Weights of a small transformer language model.
Size: 8 layers, width 96, 3 heads of 32, vocabulary 2048.
Architecture: embeddings untied during training, value embeddings, hashed n-gram embeddings, skips across layers, capped logits.
Training: a variant of Adam for these matrices, 94M tokens.
Each number is 128 + 24 x the weight over its row's rms, rounded and kept within 0 to 255. Layers, rows and columns count from 0. The size above them is the row's rms in percent of the matrix's.

# layer 4 MLP down (transposed), 256x96, rms 0.194, rows 208-224, columns 0-95
size [ 94 104  98  98  92  91  98  94  97  91  92  95  98  95  88  87  96]
[[121 150 125 152 148 130 156 200 119 117 125 128 123 117 152 115 135 126 148 122 155 126 161 129  98 117 137 132 126 136 119 170 140 109 139 186 159 146 128 131 125  84 129 135  95 115 113 108 112  99 137  93 134 119 151 112  95 128 162 144 139 128 147 129 109  97  96 131 165  96 145 104  64 111 155 150 129 142 103  54  86  83 117 114 131 130 156 128 167 112 121 155 123 111 147 149]
 [128 139 128 139 162  94 136 102 157 121 106 148 106 127 111 145 137 132 140 151 161  94 127 173 147 109 141 129 141 168  96 149 151  94 126  88 157 146 151  99 143 105 101 122 107  90 145 129 129 145 145 197  74 125 129 144 136 151 140 161 117 114 143  90 133 166 147 149 139 132 120 131  79 121 125  83 125 131 156  96 132 137 126  98 143  89 139 110 129 101  60 131 129 106 114 136]
 [ 51 104 127  90 138 135 138 173 155 128 128 116 132 162 122 144 123 175 127 143 134 109 156 117  94 105  79 129 104 133 152 146 110 139 143 154  81 127 139 150 160 123 152 123 126 151 134 114 103  93 110 139 122  80 114 144 109 137 117 100 132 107 173 147 118 151 103 125 107 125 136 122 149 114 122 112 111 117 104 143  78 146 184 114 122 141 127 116 181 112 154 174 102 136 128 146]
 [151 136 121 109 151 113  92  94 179  97 121  71 133 114  98 154 155  50 133 128  91 138 116 122 166 133  82 117 156 129  90 164 144 139 131 128 106 114 117 144 142 107 128 133 128 120 132 121 151 122 132 151 113 136 141 122 134 109  93  96 141 143 125 140 200 114 111 105 138 147 135 141 108 180 151 116 154 127 159 165 163 152 129 102 127 125 121 147 105 133 131 109 155 151 121 151]
 [118 127 146  96 154 105 123 159 114 108 105 135 155 133 122 141 158 128  73 111 123 128 121 120 116  99 134 151 159 112  85 185 126  83 138 135 101 125 152 133 105 157 122 135 120 161 123 155 154 135 162 159  82 131 144 190 106 136  99 125 137 148 143 123 143 124 174 146  60  91 131 146 107 145 122 131  97 142 132  79 113 150 147 141 134 115 102 105 155 124 118  96 105 139 154 128]
 [155 101 159 133 125 143  95 123 126 132 130 140 130 140 127 111 138 110  74 106 141 140  80 120 165 123 135 129 109 170 136 207 120 149 107 105 141 147 139  72 145 123 164 145 135 122 171 152 132 156 160 139 173 100 130 110 136  86 123 118 153 127 110 147 128 115 112 132 147 126 120 160 144 108  90  99  88 125 122 128  95 120 146 119 118 129 173 120 133  98 105 168 157  87 100 124]
 [120 191 157 104 123 154 143 135 162 107 162 163 127 121  98 147  95 104 118 137 120 123 132 112 145 123 141 117 137 115 118 138 103 159 104 127 138 135 121 159 143 181 112 134 131 141 114 100  71 134 122 123 124 128 121 114 128 150 150 111 124 107 171 148 105 108 157 153  52 119 138 116 186 101 136 166  69 113 105 116 144 113 117 123 140 134  98 144  88 159 111 115 119 157 119 153]
 [112 151 100 143 162 124 134 131 141 140 125 135 139 161 159 134 102 124 183 103 116 135 171 107 135 122 103 153 122 106 124 127 164 133 108 142 136 141 112 177 121  96 126 104 129  91 130 122 112 139 130  82 136 103 155 166 114 155 132  96 158 110 122  95  85 131  92 102 162 110 120 116 114 151 126  98 166 138  84 126  58 115 108 147 137 127 163 143 146 127 111  91 142 152 173 149]
 [130 152 150 135 122 133 106 105 126 114 122 116 131 109 123 152 165 165 135  90 137 119 167 132 180 122 125 144 163 139 108 123  91 142 135 156 111  52 147 154 101 123 131 149 104 135 115  87 111  97 113 179  90 127 160 108 135 135 139 148 158 113 116  79 137 142 161  91 155 118 153 147 138  91 117  88 141 123 130 114 116 113 160 107 160 119 126 133 100 103 180 106 145 130 155 115]
 [134 172 130 133 145 129 124 103 109 120 107 132 160  52 160  81 127 144 114 108 132 101 133 136  90 121 165 124 152 113 141 135 139 126 102 113 120 136 122 133  89 128 147 154  97 105  93 113 164 111 110 107 136 162 123 128 123 140 123 149 172 144 150 126 157 134 140 129 131 130 110 128 145 138 170 119 165 140 197 113  97 106 104 177 133  67  99 148 136  99 102 122  96 119 129 129]
 [136 151 128  93 133 173 136  86 118 112 128 123 141 131 121 138 124  98 127 158  94 126 149 102 163 120 103 174 125 143 145 152 132  93  86 121 152 164 139 132 168 111 180 143 103 118 100 104 120 107 172 135  92 150 102  74 113 136 145 109 124 143 118 147 118 123 117 150  99  89 148  94 140 103 145 103 131 111 164 101 115 114 110 145 128 166 131 148 139 151 163  77 134 140 111 170]
 [124 152 137 135 136 123 149 153 147 133 137 134  84 115 146 124 120 115 152 138 131  98 134 168 115  96 175 145 115 105 127 155 117 111 114 107 139 135 160 137 171 120 170 122 105 131  88 128 107 128 143 107 136 186 135 147  91 152 138 120 122 114 139 127 106 125 155 161  85  63 124  98 149  92  89 133 129 144 116 134 102  77 143 148 129 158 139 137 142 118 133 192  87  85 120 118]
 [137 147 148 122 100 126 101 139  84 177 134 121 109 128 119  78 107 149  96 135 147 112 136 119 133 119  94 152 129 130 138 141 130 151 102 128 163 142  70 128 179 129 142 163 115 129 195 175 137 152 135 127 101 140 159 132 122  76 110 125 121 107 107 121 132 108 100 199 112 167 138 120 113 110 128 133 153 120  93 136 120 142 149 131 143 128 158 134  86 132 126 141 128  81 124 110]
 [143  64 162 111 156 118 124 139 123 100 112 157 131 123 177 119  97 121 160 109 108 152  99 134 142 127 171  95 142 118 103 170 148 179 125 129 124 146 125 130 155  99 129 138 100 141 145 138 166 154 120 140  82 129  58 137  85 135 115 154 131 110 124 156 136 137 107 150 122 119 117 136 132 185 114 126 151 124  76 128  97 157 140 117 118  92 125 140  92 155 114 127 114 109 124 137]
 [ 84 140 140 146 137  90 122  91 170 163 147 184 162 167 138 149 143 157 143 127 144 140 132 100 106  75 108 109 151 167 114 123 121 149 131 111 128 135 146 144 144  95 174 139 125 147 134 105 122 147 130  93 112 139 161 135 109 137 114 159  82  64 106 129 155 156 149 130 141  96 160 107  75 116 141 140 137 127 151 110  91 139 129 116 147 106 109 116 116 101 106 120 111 133 115 149]
 [108 118 106  80 146 126 163 140 171 164 109 152 118 122 120 106 105 130 148 104 131  81 121 161 140 109 119 161  83 114 157 142 123 115 132 115  94 120 179 116 116 110  96 133 178 104  97 137 140 138 159 139 149 113 126 139 151 136 135 129  99 142 130 184  78 126 114 113 136 135 153  81 121 121 144 130 123 144 108 112 103 117 184  84 130 155 156 179 143 124  96 111 128 126 117 138]
 [126 142 159 176 127 106 109 141 137  85 113  98 160 108  98 138 155 116  69 125 132 171 110 133 118 106 128 133 160 148 138 116 162 130 124 106  93 122  95 129 153 145 156 129 110 120 141  96 150 105 121 149 126 133 113 140 106 143 141 147 152 154 107 141 142 126 130 150 131  91 101 122 129  91 205  87 150 146 143 119  61 154 138 135  89 122 160 146 130 123 108 122  88 111 146 108]]
# layer 4 MLP up, 256x96, rms 0.218, rows 209-224, columns 0-95
size [102  98 108  88  90  91  95  92  97  94  86 103  87  87  84 102]
[[129 120 132 105 152 138 115  92 126 127 114  97  99  93 136  77 137 124 132 134 127 138 113 157  91 197 148 120 117 121 121 125 115 105 178 104 115 152  92  91 107 140 106 115 135 200 136 146 119 108 108 124  96 119  96 161 147 193 134 102 129 154 146 143 100 120 126 145 106 129 142 136 118  72 143 133 112 151 130  89 138 155 154 166 159 126 143 127 127 103 128 149 150 135 112 138]
 [165 112 141 131 140 131 151  91 130 123 130 142  75 122 107 129 118 108  78 122 125 165 154 154  86 116 144 101  79 163 146 131 128 110 128 103 109 111 132 109 122 163 165 141 138 108  87  97 132 143 109 138 142 133 161  91 174 157 159 119 157 192 125 109 101 114 129 145 101 193 112 147 117 116 138 133 118 119 123 130 101 112 113 149 139 132 121 141 117 102 148 118 158  89 168 115]
 [119 130 145 131 106 178 135 181 131 149 160 139 103 131 160 137 128 131 105 110 110 108 134 171 124 148 144  88 118 112 128 136 150 106  90 139 131  83 130 136 143 110 157 107 136 143 125 129 173 123 199 132 123 139 104 118 168 149 108  71 137 124  96 145 125 127 136 137 105 145 122 109 147 127  97 124 126 111 123 132 140 131 118 135  87 115 105  63  84  82 148 152 161  85 130 127]
 [103  91 141 128 107 143 160  73 148 140 143 135 136 124 148 143 123 156 136 157 102 143 155 137 129 195 140 117 138  71 122 120 178 130 137 138 150 114  90 108 154 123 172 154 130 101  89 113 167  94 112  98 118 151 109 128 147 137 126 153 107 154 147 161 152 114 121 149 108 139 113 129 130 109 166 176 120 105 102 132 163 144  78 144 137 136 132 127 113 110 118 110 106  98  89 110]
 [137 174 111 131 153 125 140 116 118 124 156 111  74 116 139 122 101 175  90 118  95 121 140 140 148 109 115 137 177 117 146  69 134 165  92 135 121  80 149 150  99 129 101 114 153 152  79 123 123 153  83 111  87 167 128 100 163 133 134 111 116  97 116 168 153 161 146 152 103 144 122 155 149 135 132 125 137 151 139 138 127 132 137 114 123 115 144 110 147 119 124  92 136 169 152 153]
 [151 104 118 148 129 145 106 121 152 150 128 105 147 105  89 141  96 147 127 103 150 160 125 105 123 129 131  95 112  67 127 123 152 146  85 157  97 155 137 120 124 140 119  90 107 151 102 100 154 122  78 136 126  91 184 146 135 103 136 121  95 160 151 130 125 129 156 130 137 174 122 164 180 127 129 142 117 108 108 143 131 165 137 165 120 116 139 108  99 154 124 118 155 110 111 188]
 [166 161 130 111 129 143 142 171 156 161 136 105 111 145 128 150 119 108 142 135 149 152 126 126  81 128  98 117 125 126 120 110 141 148 106 106 101 133 127 163 148 105 161 123  94  89  75 128 159 130 174 141 145 121 187 146 118 100 114 109  81 108  84 148  99 160 103 142 142 126 127  96 137  94 116 127 143 141 111 109 129 132 149 166  98 129  89  88 121  98 128 114 111 129 126 180]
 [ 77 159 154 136 144 133 137 144 145 146 115  65 126 141 137 144 173 121 147 178 111 128  96 112 150 162 141 109  92 135 126 134 132 155 115 148  96 110 147 121 124 126 126 136 147 110 112 146 146 124 115 137 117 125 115  96 141 116 159 164  90 156  94  98  90 113 131 152 113 159 122  84  87 124 161 161  95  98 150 150 155 111 132 105  98 112 136  91 131 131 141 100 111 135 160 185]
 [179 151 117 106 138 131 159 109 153 116 105 146 123 119 135 125 166 106 112 116 132  81  87 126 135 118 161 151 144 121 128 131 119 152 114 127  97 194  67  91  92 118 147 144 110 136  57 136 111 131 101 111 148 126 148 129 120 105 131 141 126 131 141 178 129 158 124 136 101 128 105 125  97 149 104 116 114 119 152 142 141  98 147 181 115 125  98 105 152 153 151 138 101 122  90 111]
 [108 134 132 137 147 122 136 188 145 159 127 115 125 100 134 160 127 165  92 124 141 137 141 107 181 133 113 106 115 117 139 132  84 104 170 161 133 121 114 150 138 118  96 125 116 118 130 164  91 103 107 120 160 138 140 152 102 126 130  92 152 148 135 164  94 132 105 101 141 127 117  78 132 111  85 176 165  93 119 154 148 119 100  94 120 130 117 139 141 123 159 159  92 149  77 103]
 [128 115  79 115 131 166  89 109 139 135  99 115 126 123 146 109 120 108 104 146 102 150 130 138 150 135 143 117 130  98 126 129 179  96 112 147  88 169  88  91 102 146 124 126 146 112 137  95 139 150  98 153 144 118 124 150 189 120 152 163 141 145 115 114 108 128 132  97 102 124 101 191 123 142 161 110 109 101 111 154 182 137 109 169  96 138 147 146 131 116 123 112 137  97 147 163]
 [132 142 129  92 128 110 159 155 109 116 173 114 132 158 135 106 107 153 100 136 115 144 107 119 116 133  64 125 109 169 122  97 134 186  90 112 160 110 144 153 111 145 113 122 132 147 140 119 120 103 133 145 118 141 143 108 130 104 152  94 137 128  59 142 129 146 109 110 124 129 113 141 143  59 154 127 102 167 121 153 139 126 127 118 114 139 107  94 137 168 134 151 144 131 178  80]
 [126 123 152 148 129 154 122 110 145 126 152 103 137 118 143 136 100 131 101 142 120 144 102 150 120 118 184 108 143 130  66 152 109 139 137  96 156 111 121 125 113 100 150 107 113 124 114 147 120 107 159 136 155 119 140 166 122 126 128 137 115 199 132  95 103 140  88 143 140 176  93 187 123  98 148 153  87  78 106 113 116 142 140 144 124 153 130  90 106 137 140 140  75 103 116 138]
 [156  92 137 126 143 167 158 117 114 132 139 158 171  86 156 108  85 162 110 120 139  85 155 128 114 154 114 154 118 116 125 137 126 104 126  93 141 151 139 109 107 150 150 138 173 103 106 163  93  89 132  96  98 140 141 122 144 137 135 130  92 136  96 145 147 111 162 138  83 132 129 157 144  74 140 126 143 139 141 113 116 146 118 162 116 173 133 121 151 119 128 115 149 105  88  75]
 [134  93 137 142 144 147 134 138 106 153 120 119 142 162 152 133 124 159 121 159 165 117 112 126 126 127  98 134 120 108 101 157 134  97 111 146 139  85 125 107  86 181  75  72 130  81 121 115 131 149 156 176 156  81 155 117 122 104 102 140 124  82 141 137 122 116 142 162  84 115 156 104 139 133 110 138 128  86 120 100 146  97 140 123 161 156 158 127 147 115 125 136  96 127 139 152]
 [102 164 135 122 105 124 139 184 132 158 147 109 132 130 105 121  98 120 140 134 165 180 140 144 133 127 172 122  93  81 107 146  68 131 166 122 152 130 124 115 120 114 137 156  88 141 145 131 130  99 151 146 167 103  91 100  97 115 179 130 141 170 115 120 113 110  96 141 141 154 121 152 145 100 105 157  91 149 118 165 120 159 132 142 111 121 109 100 113 129  93 110 138 113 128 153]]